{"n_layer": 22, "d_model": 128, "n_head": 2, "n_kv_head": 2, "head_dim": 64, "d_mlp": 512, "vocab_size": 2048, "activation": "gelu", "norm": "layernorm", "norm_place": "pre", "norm_eps": 1e-06, "positions": "learned", "qk_norm": false, "attn_scale": 0.125, "bias": "none", "tie_embeddings": true, "parallel_block": false, "init": "normal", "init_std_qkv": 0.0504, "init_std_o": 0.0076, "init_std_up": 0.0504, "init_std_down": 0.0038, "optimizer": "soap_variant", "lr": 0.0142, "beta1": 0.95, "beta2": 0.98, "weight_decay": 0.038, "lr_head": 0.0104, "grad_clip": 0.5, "warmup_steps": 200, "schedule": "wsd", "decay_fraction": 0.768, "decay_shape": "linear", "final_lr_fraction": 0.0, "batch_tokens": 65536, "seq_len": 1024, "doc_mask": true, "train_tokens": 143400000, "steps": 2189, "dataset": "wikipedia_en"}
Each number is 200 + 40 x the weight over its row's rms, rounded and kept within 0 to 999. Layers, rows and columns count from 0. The size before them is the row's rms in percent of the matrix's.

# up: layer 8 MLP up, 512x128, rms 0.366, rows 29-39, columns 0-63
# down: layer 8 MLP down (transposed), 512x128, rms 0.322, rows 29-38, columns 0-63
up29,092,216,193,205,237,175,268,209,187,125,213,181,183,179,239,79,155,235,165,143,256,210,220,262,190,171,186,232,197,146,176,193,169,202,194,147,256,151,160,304,228,177,185,188,187,242,223,169,186,191,207,142,156,264,244,170,196,232,187,230,160,195,219,99,231
down29,099,198,144,214,188,229,178,229,133,293,208,207,260,273,124,202,180,164,176,206,166,148,140,181,180,119,147,262,209,210,152,208,273,123,187,251,197,231,159,197,180,238,196,214,161,259,202,219,218,191,228,218,233,171,232,240,185,171,213,164,188,235,162,254,136
up30,070,266,194,209,171,234,154,223,241,193,189,229,196,202,246,154,238,190,257,207,199,207,208,206,208,172,163,192,262,202,203,207,227,218,190,171,210,181,184,201,287,283,225,246,224,151,239,271,157,128,317,196,222,271,183,178,167,243,218,195,254,237,233,192,184
down30,073,229,172,224,201,210,184,183,167,193,278,183,192,246,237,235,284,248,207,196,223,207,165,243,188,178,137,126,162,204,183,167,175,204,207,207,137,241,221,225,225,154,150,279,184,193,185,137,146,223,220,176,194,215,185,219,198,229,229,138,159,232,236,268,223
up31,074,254,181,166,155,201,327,193,215,158,151,256,172,204,230,187,189,185,173,245,145,264,235,195,192,200,211,152,111,152,199,233,172,93,234,137,202,151,248,153,221,260,144,158,207,254,187,178,241,152,180,242,209,164,259,214,133,200,151,229,237,217,159,204,205
down31,083,213,216,170,240,140,170,222,211,238,196,118,172,245,195,188,232,246,159,143,155,173,166,100,171,87,201,206,91,227,221,207,166,231,229,194,229,222,192,281,221,244,234,214,228,251,107,223,124,214,222,199,239,248,171,191,218,227,149,179,258,219,192,194,201
up32,097,207,275,200,187,287,149,164,190,159,196,221,220,185,153,132,197,225,184,226,259,234,194,158,239,192,205,175,77,187,177,222,223,241,211,126,168,232,228,190,210,171,246,190,158,249,225,234,161,174,195,302,204,194,167,84,224,222,234,189,197,174,204,171,187
down32,106,211,200,207,189,209,206,228,244,141,194,178,228,188,207,233,105,187,224,225,130,197,195,218,233,198,227,167,146,172,269,188,201,337,244,244,159,136,195,246,291,205,189,210,222,177,155,220,295,196,176,174,139,208,270,171,248,126,235,189,160,195,174,154,174
up33,092,111,164,176,152,114,143,115,263,251,218,199,157,191,175,237,115,182,187,138,176,211,180,203,169,136,221,158,163,190,246,161,195,184,203,215,170,158,214,176,210,171,143,213,168,203,153,182,246,127,222,186,222,212,166,213,280,151,150,186,202,215,156,239,234
down33,105,225,150,213,270,186,242,251,214,198,134,252,281,227,230,240,200,218,153,161,140,215,237,204,215,196,189,216,186,179,121,193,172,131,212,188,270,235,232,213,161,206,238,166,135,238,231,207,202,208,151,198,216,225,291,211,170,134,246,110,199,164,164,186,223
up34,103,199,159,168,104,176,206,175,176,244,179,166,192,183,186,180,254,104,179,182,268,190,112,156,142,239,182,200,174,210,229,196,254,214,244,181,230,176,170,198,209,277,141,129,154,225,162,206,220,154,225,209,239,203,241,184,159,188,245,232,255,210,250,174,230
down34,107,204,273,174,203,221,239,159,173,280,183,182,139,189,183,240,217,204,169,125,281,170,254,185,191,160,189,219,122,169,162,155,226,242,178,232,156,215,82,193,179,198,221,185,165,192,207,163,260,157,154,198,263,203,241,173,170,167,230,228,196,267,233,110,170
up35,107,192,218,202,187,203,188,207,188,193,258,203,175,178,261,273,175,214,205,126,205,187,216,171,188,222,211,202,133,173,213,200,150,207,169,199,186,170,231,194,137,238,248,145,153,159,151,195,188,205,147,250,191,204,181,237,160,265,204,265,262,177,255,234,183
down35,094,244,212,190,247,178,283,216,214,257,165,192,279,140,168,230,247,187,163,197,234,241,300,210,201,195,141,219,257,190,200,128,224,168,223,206,134,190,194,172,105,168,207,222,130,220,125,284,232,174,225,204,179,233,189,216,193,208,226,169,214,235,199,181,315
up36,106,220,206,208,211,164,190,246,238,200,217,219,194,189,210,217,195,180,132,174,226,215,274,222,281,197,193,213,272,170,237,151,234,235,194,168,200,182,188,265,143,192,196,226,246,248,141,241,276,244,251,156,125,188,196,189,187,162,173,247,139,222,231,192,190
down36,114,180,172,136,225,283,198,245,198,177,215,206,81,217,168,195,191,255,207,195,258,206,204,217,159,240,200,224,155,206,219,203,181,134,285,237,191,162,177,172,201,172,172,204,192,242,203,179,276,260,162,225,163,200,201,179,188,300,192,229,131,200,169,228,209
up37,103,260,264,204,116,176,182,238,282,187,176,169,200,189,237,218,214,193,214,198,261,175,144,116,229,155,160,214,225,104,215,271,203,140,178,217,167,174,229,173,262,183,225,187,177,200,104,246,210,189,264,211,232,253,248,217,195,224,126,246,207,194,168,160,232
down37,103,170,287,226,236,222,185,105,259,240,168,174,180,193,175,204,255,168,188,205,132,109,213,192,204,175,230,185,194,189,214,184,159,179,174,197,246,270,240,200,159,255,237,215,194,188,266,206,220,263,208,256,197,116,232,237,216,254,210,165,139,181,178,236,227
up38,126,178,208,209,177,171,170,124,152,190,226,181,222,203,208,228,225,211,163,146,253,184,157,177,168,240,240,190,238,216,211,214,207,217,237,182,177,222,188,169,250,164,194,139,182,253,294,125,281,195,193,214,269,238,194,206,178,97,193,213,182,285,183,203,196
down38,117,184,231,231,158,250,165,222,183,227,209,182,231,207,245,289,200,159,138,210,213,253,176,171,157,218,181,235,175,198,185,127,258,215,246,260,154,165,149,200,204,225,189,255,158,177,162,250,149,206,210,215,253,248,147,251,195,288,133,249,264,208,235,152,151
up39,100,225,214,183,166,297,253,252,282,217,157,191,201,115,160,170,242,198,151,207,186,112,221,140,237,171,233,220,99,179,241,202,201,200,166,176,232,221,156,142,245,112,110,215,131,216,132,209,229,207,182,202,159,208,239,182,183,222,176,203,176,172,151,185,216